config.yaml
n_layer: 16
d_model: 128
n_head: 6
n_kv_head: 3
head_dim: 32
d_mlp: 320
vocab_size: 4096
activation: "swiglu"
norm: "rmsnorm"
norm_place: "pre"
norm_eps: 1e-05
positions: "rope"
rope_base: 10000.0
rope_fraction: 1.0
qk_norm: false
attn_scale: 0.177
bias: "all"
tie_embeddings: false
parallel_block: false
init: "uniform"
init_std_qkv: 0.0631
init_std_o: 0.0
init_std_up: 0.0631
init_std_down: 0.0
optimizer: "soap_variant"
lr: 0.00681
beta1: 0.95
beta2: 0.98
weight_decay: 0.038
lr_head: 0.0077
warmup_steps: 200
schedule: "wsd"
decay_fraction: 0.837
decay_shape: "linear"
final_lr_fraction: 0.05
batch_tokens: 32768
seq_len: 512
doc_mask: false
train_tokens: 108800000
steps: 3321
dataset: "wikipedia_en"
Each number is 128 + 24 x the weight over the matrix's rms, rounded and kept within 0 to 255. Layers, rows and columns count from 0. Numbers have three digits each.

# up: layer 8 MLP up, 320x128, rms 0.205, rows 124-158, columns 0-127
# down: layer 8 MLP down (transposed), 320x128, rms 0.191, rows 124-158, columns 0-127
# gate: layer 8 MLP gate, 320x128, rms 0.207, rows 125-159, columns 0-127
up124:112122136118141118105122142122156111146093092128110118101118115134130129110114123132083162103140185156120126158114078125127126130153135120143095143157154152129101194114138127121162096145122101132087104113115059139165186113107192117134104102139119118116143107147110150159134136082123111141150120157139210101091134141114189167138135088146125111131167129116121092132095096103142104146108
down124:175117159158144127151145157172085109139135159179125110097122134140159093120144151194171154132137102109118115192134114138097157126124094105128112100132094112138144087112094139112135071121117135131109097114080145108118173147149142157139128182106145138135125097100113109135099125090131124131128131132109128126120129160151114090111112101160135122174144132140160169147139129125161150133125
gate125:134169149127121094107146191110155121136140158105150137113072170143129131139116111139155155136152144141101118132108090111113133124148137115137112141138126132166108118137078140139147102147187125172125118122106092105122121126164163094139121134109103105126122108163167135146117090136129144113101071141125101139109115111129120119142096096120140102113102108143118140142150116126098179116114
up125:153122144107155103092157135112112165116142135091115122129117091116053157158128117153155122100152139167147113118136132143106165116127143129125094089150121133182130124088168126115121113120148113061149136092163143121120117131129148142114132134109111129149123115119142148077131128109156133128116164064110122145089117163146114141139163131127134148131145185102102134123125135145165131108107
down125:114095128121112151153132133172123102123139121118111115136108148118121097072106097135132112094106155146116090129143179136116110114150118136095126122129175146115131099164137081130097115096141139155200196117151155156089115141145107077164125137138138144104130076145180086167102167119141147134091087130142127113134147084121112137129128112133126149123137121125097128139142123108155099123121
gate126:130119135129138143130101150104139122152119182125147167125119122102123122141124110114196132109135147102119136134146118156121128093110134148155137143119091106094135141153155080151156155178125123132121110130115104139123133118174097145113150101143118101118148186125149132115078107139113122147135119128136120105132108075139121099096133163088146136098121126106122146115095144123092136144106
up126:157156127131149127102177129153143138104104090136148117136120120139112144125182142100147100095120109130142117108148150120135183160127130124126147130145126102143142093131127095115142125125147145126127104145151187099127133116081113115135125121138154103139126102104134143086082138109132116102122142130151105118128199111159148155109168124134141158091110136137124112135116125120130157185118
down126:089162136107134140121117133110143159061141130132099123104163067117129140112114178130119143097163133148163130130105163176136111116133171108139147161082118142102103133151136153127160141116123123117148158124144155137126145127085104119076117132134158133130108085123098129154144151193131125116127101122133093149088139129127131112115179107141090127142111129110177142134123115141122126112140
gate127:104096109151115140160144111121190135156097133101124142160173103159117116138136151099139145126089120149135114174138118123161125075130138102136129122129129119120152156142164121140133161109102130144098102113104126109109119137136144082126135142168102135149125160176092126117129129102145163143101146136133078137100102076164127135114086144146107109140146125140134094155142095039117168126100
up127:122145141160143166096117129123155120124131130126155157098148095106135113130151115112123099116165125124140211163138148077132122107093174131152116131105111162145102118122099091149149148123111138135137132134133155144138128140131165089105143105124119123125145130118099146122136135130099091149124133134180128104145163110173132127169123158152135112124140154152149105122136106139123107130106
down127:140147122120099135112131135145122124105142115145128147131118134116153149114078160126138147128107153140085185101101114134099108120130141144106126102089148080144141094124125166101151095119130097096122124134123166111069141129120096126152106104147141145115125146146113111107137121118102165119139092151110087184107118146123090076150120094118145098094134126138114137163109145110142116103154
gate128:114139164163126129135149142181125148130155104094101113138110175147098080123116121124131102103127125113137061152160163137098134129187157103120117131139119097156164109079094135156140132122115146132129127101159134134089121102097149099049139138101155132146086109119111124104110149142101148110156131141117111127096167051116114120137175105138162187124126143118181157139109134145149093157129
up128:098128110109119126134123138148122097166103082123144147114145172165103099163132069147104147141111120152112070114149160116135136120140105127116127130140160185096145141109092140138131123121111078119120106139103124147145127113130120131137135118129173144134132160131124132129122089177153114155093116104132116125130146122116144109094135125138104102120167042119161106130108113143112124071114
down128:157081121142097092115119096152156126122074133138129121106088133121121109156125127156115123104165152089154111117125179144174144118116117124147127128111125084127149094143106097140130095120134134119128123110120164144166140120142127142165116079110121154162098131117131113073135113112134103164126116098129150134149113126192129126138124127155130160143150094151108095155134079131089141128143
gate129:121109171111141135157125083139141175148128098170101119102130139142162130144141112081084125125065162131135142164152118152131112097124135135147136128143137159151106106087127145127116108134089091109134120128153127155122110100159103140120149135145124097139128113136106133181114118126171151147119130122118173099153109104120163109201076127139109118133131174089150119133173150146156134094125
up129:150158161152141126127098143137177169130153098172119090176082190121102092128159104090137121156114113119108126108159139136113122165084077128124129116152099138096103160133128120124107143139166128150128101109143147139123100140115101127159118144128093129107114196113093117104154118135128148186114143165126130111129132134107111152094157123095119093138141137164097115102163122126125104110091
down129:122136142121124128149160133147161094168165183182107111183077087115147143153136123142102151139157142095122112166153106118143152074110142129129172123136134125134150148096107120109150096108109089127132125111108175100152102118137145180161154124147123114130122099126128095151131149091197098140157145112116137139100121190112156098154132141103137125106161159127082141124102111125119124130129
gate130:099150176149147150120134122121121126120112142141139106138124136110132157147088125149131121148126122160167105110191141165112115122126114091059121129099101087091111123123105148125113122136152152115128116119170133084164077143094125125093079117116153101080118132116128137141122101118119084123135151072167124141093122134111088157104147150116095129146157136115115093112124096155092106091151
up130:141135114144107149125114134135139139140111137133128122095144091168123129096137186149128112058118106135123133082118121122201134113126132093093187080126142144118131109088123127112082148112136154156135180149138163150136115141122128120107151173131135106093091166140130112138111088152166106089102142149126125126132096153109104137118131162143094104151202119156102137087106107112146113090167
down130:099135156137190103112093124108150092128138115172120146141143155136129113116136114119137115104103105103164144037138117108134133125116127091152144122128143099137138120121119085156137125151129127124114167108138120108172145160107155108099166076162121144122127171103172123162094133133129122105181137110162141094125158117129131116156136099126143121109087125116137142123109108098055104096146
gate131:153144157115125126141137071148169154121108154135128143130131126133174111129128095148137146123147094118125125140142122152090120140103130092177141138121127129125149163137113159121112145091110081159101121119150098107134131139128151083167113155105107109133089140134118159088103128128143114114122161118149173111106144142127150125145166132129108172154133125124128116139119145128125101146118
up131:149133157131098152155115166166160140188101176162112127109128168150116094113152114153116154132189177142127139140130141142102120137106153134138143113121097119081119187136127145146149098118123120161130136118107132129151105131180118109151119165124164106153165151151109175117136141122151118122079122116137126112124122127135099149113151152125125131130115114110114132150107139108144136128104
down131:138139104165096134119152113164114151127066144141113109131140173130124145108129110085154124122141097141124145181129087153163101171152144137119177146109148141157100148122129095184096138117105122107140140139109132102156157113121112170151120150116119161118125123136106096144147096114098097123122185127134135124095148126113118147117161115091133153132135133133111112163121138124144118120100
gate132:092115139143154133129142110160144125143141130111144153126119152162135123073102126142100121135131117133162097164118141107100146149087097085116127133156142124060127096128133104125128093142118135118117128123096112128112121108095167123167147162119146107097140189175138143127126129123121184107111149126096131131110082101129117117113123084148132155157093110158136157124095130133139111121121
up132:125138136135112153095126137129136174107109137099144098175146142141129126101143101131164133166161099165119156175128101127141124157112121156137147128165131097160132117183117104148126083126094188116129123080153100095180143171128130163126119114133142115136143113088108128123134122135109119083181118110116119103122148127141123141125153155113137177155127124132134141130152153094107123175102
down132:122113124130173129168142171128101138147137095158157124121137126143140134124124126145094152136126173093107141194146153118120052150150171135155101166148124128160125126082131114133166154119132100115153115170118128133113083106117130148108117139147140132125147131139127089101119133144191106095141147109125179103105140106101115130102143101111146128112107114112158119162114117096157141088124
gate133:081123124109111132111121112130148116175103109128111122088131101104070100113115138107154084116152143129122107110142089120145100147169155124077135124142130136163140170077161131135132109155099150132129120080151154159076126117109118171135153156104209107098107126111158131109152111112129107154088169090122094118129031135122155126117135147123096113157138116116133150142097159154140089152141
up133:106091096122132122105198132105159148142117099119123103174119132109135104120126111144155144123145095106143128097127143146107149092122121105111115177143127109164108158115155143130121139107127130133184137122127133069103138101123164124111127080156151113095135134084122078149145107134139104126141143155124113136143111124097151160083136093191100090156137132125112132112098173099143113134128
down133:085181118114127123127154151082138165177156079163152116092130110109097125077140122154162106114152150125125147113133136146151114175135154124119135146140158103156174074107144173157118114172121170106178139098151134160118150138117140130105147125078161098112089099123122119093108113152124139150128139110111100117114128157176147118088144140142130155112109129148168128096140140159125127111145
gate134:101130122120152134100136143091131123144158146125078119116106127137142136131100089122117171106182105165098163105116163102135143105154156111090143118119120124151117125132133157138110147107091115062141118132160142158151122132131115160142123127150142143101141139178089078102107152120142127131138118132090143131156128096141133136123126080062108111149150105092168148138093141135111130148100
up134:111128103149125129142118106099136133113145121109102125109157149122105177118130123123123138140146088153178112155145154141086157162156141126121129141151159137150121129111136108108077133104064160094104094134143076114144147153111115123124138138108096121131106164151094107108138144156131127089114129122099130123143172130091163123137114129100076119089128169149140128173158145106109135150111
down134:164129131151140139129109134108121084145094105109090104126122152131188145127134129126181132138126119126129143138084137160107157111156156108104145151141136144108088074146147103129106138131089125145120171157144143130158134135086136160119162120162158127094104157087104092138131140192141147144113126110115125141153133125161136120146113144139123128116133110124152141112143121172090165166086
gate135:137106107121161114117119114121120121110111085114120157169122127129133111143122136175111163102110153110164139122174158124121129142114106113154155108115164123118113128149122138145170133108111134100162126151154092153154108114149122100132167121106138088125159149109148157132089114129132132142148124156135105117142129161134158090158106141137133092140140093159130180168118156157131115130141
up135:119170105129145116150148163152140114107147116134137105140114124128095138106134125104105125118131125122117111121100104111118131117121092135092148095117119133110095201098165148123146136116125117068152139151111131143115138143105095150162107121134141110118031112118124121126125135108139144163102126166124172120117142121124118168097140120119149114110142126113140129135157118121126056111094
down135:143132120150111183134137097109130131123125113148127145138172121119157146126137110119098159104117111111147154120146072152152129114134114107105096107159132080107087141119132169085116101109147126117140136150149114128088123155157101150136110116154126103138109118160117124148122137170153104123146146152108137134129120189134137113163154135138113119134129116148113103139151097136104091142105
gate136:065116172112128133085140102105122108159128152152160121108112146106125156159130150117164166165171175138151124119141100122089130134083119126109111115131136138130143116113151117155089146134141134120083107152122168121160119112087112165117145099101116067139154160129120119138106088117107132174095161120136145191087109112148158143162182075136143076140149157137096132128116144162109113103125
up136:171128094151145116104130103107155124109099096189159134146145149134074092120092102136120094090176175142137115136112124191137129140140156113119120175091104147132121142156110106096096108152138137106161126134104146158156138092105098136158133114090178111134155122141147129111094136117133113141148096118149148139114127119131140147077139152173114120161147127124124111107125158138131149155086
down136:132111169115112124126096148151098139159103118117123121096138140139080101128135120091112138172103100132109175097105125141140174158106132088140138143159131168159140103167105135105165150132143152069129129100119110181083158130139122137136137118143165132099105134176122116122091112083101087124109150148103141118105124123131145177133172105136131109135107106147104119099122172094134128153080
gate137:112154088178108159119127126121117148178124138126124133154123115144131172123107164137130141125174097114129074155135127117127154168143086212157114129152182127138121136112148141137111131165095123129107145123103151133114134159174170159066137079107201125168155147131138128133134128097113142171106111125140116106112123151129139148124088122164130150137121136114081102126139160136169110102117
up137:086123127121109139113138153093140080140091133127110138169142089154188186180119121121163122093113126152125125097128154156136102136087107183117156131135140115118155076143086147131137082114143144158124101148119181173129098111164149158114105106103138089134130124098132130103159120163127131164147179139139148114134142122147135152113118127118131117118111165068116155130137114144109143107157
down137:143173113141127117127115146113134119170111136125170118175114113104111143130121161113122109112131146152130159119094140141132105134144138133080114166178156175108110091130126107110159111096164123168181110107101125165122109107166131158122098074162126166124099114129172088111142178106148169117153189124113139167109114161154147125122127136133101157136171153086136148131104174149160112162141
gate138:117125113112161105166140096142132116126149105138106098100144182107140113117134071096153095155143136135172137115148114083137071142128120094133121129132143092137139152137125074110127154108122138139086182133117101097148131110176152114165134150124179110138154139137155139157138140150061151140144146110111120139149150167146123151134147145152120139108121131123124086139136152132147188191109
up138:121144117104151152073095117157151162125146127130139113124145147140123144145127124171130137096097137140144084149087109158137159127113101119137108107129096131081147134094161164150157125136146143108161112105169106118100108149142102157145125103134119127132138140122105135150140115122137127066131120097109123094112158129138134113126108097117167077120106116125107108109131092123146088117127
down138:153098098099158148114122136082066107097160111154093127138136132126110176129126074155097139109135131123141117152112131145133138134156131103093149114130155130136129142082091102158158139142123114162120103142147112110107108128120115116130150121110116136090086128132147130118105108168150062124136109139121086175108129178125158104107155126121119134133135106106111119058123097087152142113092
gate139:165127125096125168111132122138150112129116160135130143116112163124149077138137136112130164125141140128133146116162138102113148122118124145125081115134091170149149149154125189150103142157098145156163104127132087155136135126115196110102136136131125128140133131065160144081139062144126162159130134098146093131116133114127160148156093138116147141167135081185142124132137145108127134114140
up139:138144109103138139094127142096125111127119123105140176116157127145107139147148162079075165111158119120144099139084138138126205089109171148103140121162106088104109150120150155135149130124148119135135107117117163120099129146178103171138108133147115107140110125096139090101140142105151165164145138140118127130082113152122150115116127135163113113162131155157102112113124128109113094134118
down139:101101157102130098165137149109143148138157098123113166127130149124163093130137116139142151136144135132153097146146136109143111157143119130161113165130175158111144147164126180168153109115130149105176134114127153120119125101176158114145168083141126161157135106106112172116141101129115139172128131103132062153156158106123088104104110109097157140131085140085092173182149132124115139121100
gate140:113194107135069130186133145163124099136136117120108098142133151151146108127103140150120096067092184090159107127162110098125141143161114094133135117159128156140090119095147118140124085046111134141137117121117130117137124107132150121122143138130148132117112106095144091172155100118143166121157131175125158129129162160122131109144143137130110155138095105107081140144083151105154104086121
up140:152137135179142095136102104141124185146135145158128150139105145161141149139125129125129089104141141134089113152183056137135152119121161155161106134086159151143134112117108149116154142151145106131107121109131114156168109110100137142107099127139092159122162149112127157129151136133105133123118126136140105157154108094131071106106156157119130126111130113101142115141158161115081144166154
down140:140086167114118144130153120158095110133150115149097068146164120109158131147118086141105079148147120153088138142130110103097131153147092164097116140123109086130171124133102123147125105148145104103149155094098135085154134136133085127118133142179125159073153116089131127184149133114131136098096097123118133110130116076124106100100110100124115138146127127110135092135085115154099128145148
gate141:134151119136104126132142156119143163127129123142088134099119098119134103132134126107140076132148142135143078160183135135131114127115125115158167184096130118094138086135112112162106129141069103116144109130154153114137142120079127112120128133117120125146151121145106120099139136104102123121180132069127118119102166106078167115102126117134106114097112092088126134100106135140096136081131
up141:094150166143113119139090142142118172119128177103166104106186133158158122127110165093153111151057110118142124152128153080146140126135182138080166182099198140121124164121106103090113114118073126099085123153112150110129146153095145139113158123121156174100140179099157133102146126115135121134119123088078133131143122114140100128132108145152116151110143124168163106120114081110107154128143
down141:149129136114152128105115120120115134144083103144114111161131179152138130107098132144114114097144109121105113152127172162119142141125139114105083114125116130174135101101156112146181166129174120148151124116179104126134131113143127086126119143152141099168130119166165122134110159132125128146125171167138172146130081207109144121143138136122140123104098134099128145123152143127116137161109
gate142:097092118159140126152137141125141110104154133108169116161105115173109141123158161094114136127138128097147122158106129135164116080134136153108126082116160157164128120145141098104077096108163128135148090124137138109188141174124110155097086120084166155127159075111129120108115113118196113168151129109172143142166115091097105136151092124113124121142132113127092128116132172136160126164127
up142:137065167125132137106152075149090115186126159123145120146094153138129110157145115154131149128125123122100110099162132124121136111104134142146122143177100109141154154199141126124116142123091165102122084083137106129138161076108159140114101147158148114168154154133139119107107130176160096122175116150145128133143146130088124097121103143126157125184114171135144170139140092140097085100135
down142:155057142138130073093140159159158151166081148149111194153140101129159124123131150109130157132115134155115137140103157101146117102136099131128162164111118145104145117123077145142099120137140093140069128138095144125115113156130131085119136089153115137103092102124135157143191121109176137111127140124115132129157116154159170160144099139128126086131111161108136116130089098125156128142164
gate143:142125096155122105099152108183127135166152096133128103121128132151111090159155138144118136136079092179102082117116132141117089146138115125153131162124117149116114112138122185128092118142169155130149138157120124099132140133108108122153132122127123115107129138100152133123138119092086155141108124134168141152128128119120177112129163116140100092095125099091131088139111141101124131110111
up143:157087105127127128145148151136147118105135131127150126147136125108128144115130148137145156109104119158116156111111129138104103151120169147145097113106104128127103106107097137123124144109141138163107142151118127095160150122139141102094136132128103098144129128111119116143124147177119155131141110128114082139121141136099082102110160141115091149138155149128145120069121122123071132133098
down143:083064179124126125120162109131141143133160083127125120134171129146139149112144118104106108129140120138125110132109143134157147153107110109114117128114148141105096134178104149135142087155140121137162132109134093140129120102121151134110114119107119126126128129124163163133128150096084127151133184111131145182119122154130172116161149139143082122114128116147123085160124123109120102115148
gate144:126120139109123136103124108151118125116133140091128137140096135134106117121120144090142137084151139148094117128121137097138127168128157121117205145130100112097149105122098109181164115149163148168132092141151114120143135104118144157088143159175107133133114078158165147131084148125132096161147115151121109137111117110112114100131115149135151113111149107157138120196140105135125138142140
up144:133154125121114145130124108131107166156168141061109150157131096121111152165128117135143138151145095161141184147158113091135105107107194104090109168146148114131133151140083154109127096108124137125121127161087132108198183125152160134131154134158115096124136132156120136145067126126167161106131159148160136144159111083128128142105163143124131132160161132141118129144150115131073123103153
down144:103108129163111099131139165148189086104123115148137144164120158087144140128121113092103096121137168111120121164113110083152113111152098145122120124158127151116158131140164119131142150106157087127123142125150101128098099178115147090099147063100122149137138162144124103110114118158120147107120125117105160125125120165176170136100108130109108082138112115127104128112115152145150120100118
gate145:132103147154132124129132144135098129114128143138127153108146179174141144166138093105155087160145140176127139156164137127095099137119121106139127117095116109139159149161142120121111161150162147148111145081131077129127120110146162136132132141108131124123135152146121178121119165143128189118112132157136138109164135118094137131095173129148065108144129119111118130100073140097094107129124
up145:155126128088099110145131128142039104126160138129071136115145107127148104102121121114110112091096086141125157135136169119113130074108160100107126133132152078122088134128113091125082128116139118149115154121148147149103140165135141143115099125123141128129130153138110129132125141140144083168140118116110154115131111131157162116161184128151138127127154138174147143119082150131161146143163
down145:071085147122123115163142100104176132197140155176107110090171115128120131137146130145091188113136202146100113136094102105107126161095172090142162126134116149145093119166140118136109119106094154094145140133122129089121116113128146130146152130105121154165134117129154139119138149141100140108165097107128160140173102170153118126123144122139096118121116127116137156104150135164117095115143
gate146:112123134103139125187110140176119107144088129119145098129110104140123110144128122116132126117140132112127108095154105144155135087140182164133118150132115131144123103117124120127133113116115163107076124117133120140122112147180115129154138127099128130112145112105148100146105098120128129153132139120139173127126126130098154158176132123145131125162118122151107125094085142082162117155111
up146:167107132117125144108157115173102122125126144096104174127130119070159128096127119092120112141133162125120125143100116101162124107138133090141113129137114149126167125132120114138129139137120117151157158143164111137147126144110092154145125171135062115152153139138116107171125109122111116123149130116157152108120110139111102095113145153175092134081126124067135130136089128162109129108146
down146:126174147137148135154113152171131061115109097133127111154109135115123119115103122148131094121134127158141165121117169163116129122112106105125130157180120158099070133146155147149118136124129094101120184104127149142096174127104095112145139114142139124114104156111095141140127130127153131087101167128151128129139128174111102076142157121182101141086152136144115116155114111127098182123130
gate147:099127119157157126115115155072115146110104108156125114153136103112128112149102152137146156130172146090112093132151122078117136164122106178136139121102145150168116138168132151090101108128158122124157113125117134089116141117119147154103097132150158115126145154148149115119132163152169127118169106111130121107154168155148173093119132176146167129155126073098139111165140114159196096094117
up147:145142139124124121081091171151126100114109111128102138118130138094133137178156136114079134132104145134134107085127128180106171073137085116073113134132179141147106172187104175122118150129115134092126164092115148160115131187132152127154127132113122122168085102138164134086167140152143161139140160101163131114132124101113148141111129142126100118126123104140142096121123096153158116138126
down147:134132086141126120133140106161128132105162131175131127127115115120128129172147164095137131148133114101108168084172116101145088160128064085143121134158141097136126137161108132156134111104124109150086094106123128103083186107156142125166136086127149151145119149111102113120131151111195144159097140124087127100103132165123086118111105121127102114159152171140119181082144108105100144128159
gate148:145149122159145124148130132159138132071142121118117095205102144125162134144121126098136130146159157128124165124137125139174134082126099177130171136128148141172147139128123156104141117113135129194119099156078175108134122089088154142112123081161120116144094137139120131108108125144135165141088133070167153072108147138127147150162117095091175070130140156135129132123160113174102135117152
up148:112140113080132143095100122088104123056106154130127137141104112153129140153108099144183088101079114120132086129157150111138149116151132106147104103129079146127105132124150136140097140100151128162123160110130113137104163121111135102112089139164141129133121137104162144123127116131115173130165104096149182125098168107163094123138133109120109159101118112114188151147114148177107109098131
down148:149104154104154147113111161128121127109151126109117128098178165116172145125132105161093104094094151148126136134157140139138156120099143131094095101129139093128144121108113119126139168146142101162137114106120135171075125153104142110135108151162132136189103176107127074134107083095121103119115120135184117123152152059116100132144149104149082145120139163130125126105121102114147100115107
gate149:104194096176185079134136157122137103112132110155096071148170102143114126123136155121111074139131144176115127138120108143135120104146118106151143073160116124109128099127106107121123125105102115129133151135123116131149108096163128143178156121152116154148148123141190140103095128134140146094137123108096106094094100135174129150136118112150150134159106125128064146117112142102171121131132
up149:107138113107103155160077152148114131115125147112092108148152110129131123120189128176113139140126101104134124139152174115099122146129150173118144124102126157120133141175100122071163126106111112128126118112107116101153154132120124167146134126133159156145133125106118076157095149127106096166092113113126121124128131112090118119153123166148135143080104118146191099199126140136181128151123
down149:158080135146090126146103081092150124116114121129189124106171111129126162162136129143127111148098123140159169123158102116147086131130088167139113173118151174131128121131194138132145148117119092162145128119134093117119093143111122166110165141124118121155154137064151158114105144129122130121111093151081091100122163141146116095083146092137112091130125140087141165154139132128128124114108
gate150:125121099082136151071095127108139087148135137127116124117119128142180166096112103088135081160122131111105135124165144140072140100140132142121117109130105143148116164136114120104158141128088145184109092089141106106117151161131154127111124158153144137167184117158109099126120115186069122129121191111107106113133099133142152148144093159166123129103112112133129142126149135133191110129079
up150:127135132119123144168085103114100119111149139178141142141157127124108107185135142129129114123171134151116117160093142160151136136085105106108132143097121130082113166125147132139119165124163072125129138157150158102119153126083094160135114095159126145126099119140103132100135145098157121145150092123132122123114116155140096134139148074115105130061123105103127124147109132125100142081115
down150:127129140169137111136116149117123147124098111133130160115177215156143149128125123164186146128165096175151102128136091114148106127130154121129146110121127109134152119146130169117068131146134159108160153140157128122112093136134134111119153109163137142114150153165123135097105116130120141146132101108124133110152146111120145125140126101087136084112133144106072116103176140111100140089118
gate151:145130096146161157112136149140109129100112144116149108124172163188173142119089160152128101103122098152067101151163129102110089107115103178126143134180163152108124129131122080144106149142093113133143116098116100154152162114141133137139142139100126097138121102147157090163132093149122124134113127164108139143136109149114102184123125145146141142131140126121107092150121129168103173134118
up151:133094087108158143146081130121123131094129124126143152145119123116153122166111137168121149138115122143119118092151129133160121145098169208081146086057116086137148153087099105127099163119171135127071148112119139169129112115090120163101108090169120130147119121092083118127110068083115079172094141130116147103139122088108115177117148106093089121145135101098138149111165169130123121145134
down151:109109142105105175127099123160161069147104106108121081142135147136144123115109132147097178143135145162135143137136128110139100120111100142119110091162115134094128181091132154137142097142151117149125173106155164206196158124122126141105096078126118106144096144152167126126128116112120124171083111141143160120121112230142099148170146097178084130113124129102134108118139124159116111147105
gate152:118108127103141133089086131124164126134153148116107116169107167156116150161081129089153151142104119159091119097107102116154142132092111159117105118166133102110117166175135162137169129112148134133093150163101143124147118120111158185151123142143113091148110075119127142065122157147117130161132136144138151138137118147128140140117115136140117128123152172148124117111096141093109129110101
up152:086122127118149100113167108157132127140129127131097140132143122123120120148167150163124099165086137109126132118129123106138179159139070173151139096135123080172124081135162151095104119152134162151139107178128134138128137151116163130202112173132170178121130143155098151127117131151128137138115170107120095103138098126160099109164101136124163113099143144095128128136145105126118096129129
down152:127121141154154124105119134169138130138150161135147106127119116124133134160121157123153136142154141136119107077165139071120094129131138150087123154113099119169073157114113111153088122137128142105157099135174126101163146132080121129098093133150165123163153153159145098117124134155125140107114124162121103102120122145159154126066118133158141144136161137143175189117128154181150167121126
gate153:125083124120084122112181115139149102108146143129158131090083135144116138147099153144129117180117118177184081108188144116110105165098141128156065130156136053097136151143092110163101146111126119148125081164134137144146126168134105123120125159104148079118101155118139159145159120137061116121139145168129166136121139111114105172126129196124073125101112097099129083156157120135092152104148
up153:102130126114162108099146119084166100193143139159108146115114150169151107197085143115166141153141127136142161123143119139157120152141136090128125089111101136123142139187097085143169167139113147180153158164127157151121115106109136166092092107086151165154133142130134139116147115109174171121129134181079162172118111129102118092142173161123087120120143193159141107115137133113128156104116
down153:117177130119142113107105125179144095122134123141099174143086126118163108058117179098115092094154105145128076140115135122136084139090109114123146095144142151097118148112137105108095179157106128104105116110104095179127161132133147143165119203130143142126124119122130124113124165101133186142125112131125109142129128064150134122101147140122087115122140129157132113128152156128108156160142
gate154:130068124140140089153116159077139168164141124163135098189165113157175156138136105121132116137114122092165114159130159154136167138137136116126174156167128116151168090161075133127131154149140108183066127137176136134092114150127066094147080133136132129131135166100148098108151126151098152151089174082148153165149146110084162097141153153128117156140174102124128175182140120096141141132104
up154:172142151111123181059147132130116077101153097121132115077109138123103114069110114148106146173171149138123142121118127122119120170079088122111101121118090141102163137142149128137133149150116124113130158098089110127175131134145143123112206140142107108077159170139128139105135137109091120122132104132086126082111112103120132164121111120096123065156130138093109092093117128169119102146120
down154:149175110138089116128129122174094125117085159087121140081136125100122119100127158106144138131127141141134130106096117154126142115083096121125110143087147113139158103122167135137108129048100104139153124126115129129140135138136159166125152106125139123090114143150145160135137150106174123120169140133104118118141101123169110157116157113116132147141139133130135101143136134152143111114142
gate155:136164113173087150081101118108107151117193108140135109129130149150100130144176069132100112143140100121124140125146138098145111130141123135137131134145116141126078176111129155125123074099103103131162149098107102122126119149110128153161145119172139139126146122127127162089091152095167119115147164115130125124127129129133129151119155099109167085124113096112113097114098135113144124136095
up155:117135110136151154108145114174159119126118099135146137133118125134149140144099106107153111102174123137126172077121147140132124112145126105103074132111114170138123112148124106110130145151100152150098150163142137127117079110113110107151121164148104116160109159144136104134134114146138124087146120130136174127081114121143120152162146139137102127121100142147130085102112157135124144150094
down155:116124136138119139103061153102114174129146109089128189147153089123150114103132121105100182176137150101120136135085144129127099111122159143110154132123114123113148156108130126130091129130100124146166133143138134121138113100139142146092139156148134136141125130131163102129144153107104126153116139124128126134116115143096141106122088132142148138097131119092130157111119156095122095152143
gate156:148104117115117147150130138133109130103175139119138128104132147114125136141119135144150141142148097130149059154115109119122156125138171158112103107176119148120108128123114143104114128140105115155166089129128155125136167102148116133146113147129128156157127128158128108131129194140150143129127096131132140119119109077129126103120103068127122131113157091133100146123138099118143135131104
up156:146116125112111143103112114134096115177113115113186145128155094093130140135113163144153120129141081160151144106108148107109121125097132162175090122137122088104155131124140142086110150100155119114111105121156123096117131124101122141117145135162094127138060146166112159147105127127170069145127127134120120122138122130134119090154116087120108093142105116139125094124144129184139153156138
down156:129099122135125179147091161132102123139176171096136114118134109108121130122121134159152134138187093135143193136114131122127127121094143112139103095161158133123115131142122123115135114115145115087143115103109189104144122128125116119122088120104125127133123129096124081115110162103152135120125122144141157126184142127098112151135147122109132140132135122119107126071092130128117154101125
gate157:130167166147132156133133135108113086152119177114101093134121184100155148156099105140163154132171091106133130119153139104124128128134171121153178143115123114127094118121145120092136123127146124133150177115076128132135116130135158139127108094130119117116120104089138109127097155098159153118149147113150088156133166154083118131145092125121175111128137107130130169159124155152157156113130
up157:144153147142160136116164109127126110104143126145094125122174079104098149176099146121135133126125062108121115127148143134145123135143120133153098083167143130171124138147122064130138189106130159113113119133130121173131142147105159158130113096105121151098121190087142096108137124126117130116125134093135115099164140168148125160132122191109148152100097126118153125126106157152138155125122
down157:114144113114100121122178125160064193127146143150101091111115141118116142089122162134120126131092107127118120118193135120158141126192083125142119129108132138108126134119108102082172106116089133113137166113159170104116168129095095129091151111111130132156119142150124189121146152159132124141096173149125124196118088147080179131134112170126138110141167127099181109139100126138123133150140
gate158:122116095135076102154127108119100127190128093115138162093109087132125174155112094150139088132095109102109147134139093117141112090164114172143182193121153148168115075121104130130151145083155138134161139100134134142155122114130099106122172155160106113110130126138117118117138123127152129120120103158061117113139098086090131122153143121172153095128134126113140133130127107132119122135144
up158:124135139115082105130137158138169169128095086093151129164134113127110192130094111130129127097119126141144120113122093188108165125139118147158106169130147146136096129182094131116129142079130100130147117132144148158114129146111172120142099143151123138101093113126125121118155124090137122129118139158077122142178110103122122164139088135101085113152150154114089092117090109136097118141123
down158:166162145105174106119144142123102137152123137154151129118113153103152125122169115152114089128140153137124119168129086153149129134119127127130122126097162130137088184101163163121118138145149143122144104175103145109159169157128105126170139166083152109123148133075114107090130134109137171141107071123169164126126164126100122101142154161145108131141114110114096132135111111126103181136152
gate159:121114140112131116143107131146156143177094130145134160078131146110125104126103114101096145140110159148156130110143089138154115126122101114131147142138114123121106155091115126124114136106110083152096122127109128159125123144128126103167122142139128128128096122141155137165152167100088105116131112148126141151163143124128108094116122169137099107107080166106114098095125111119157146112123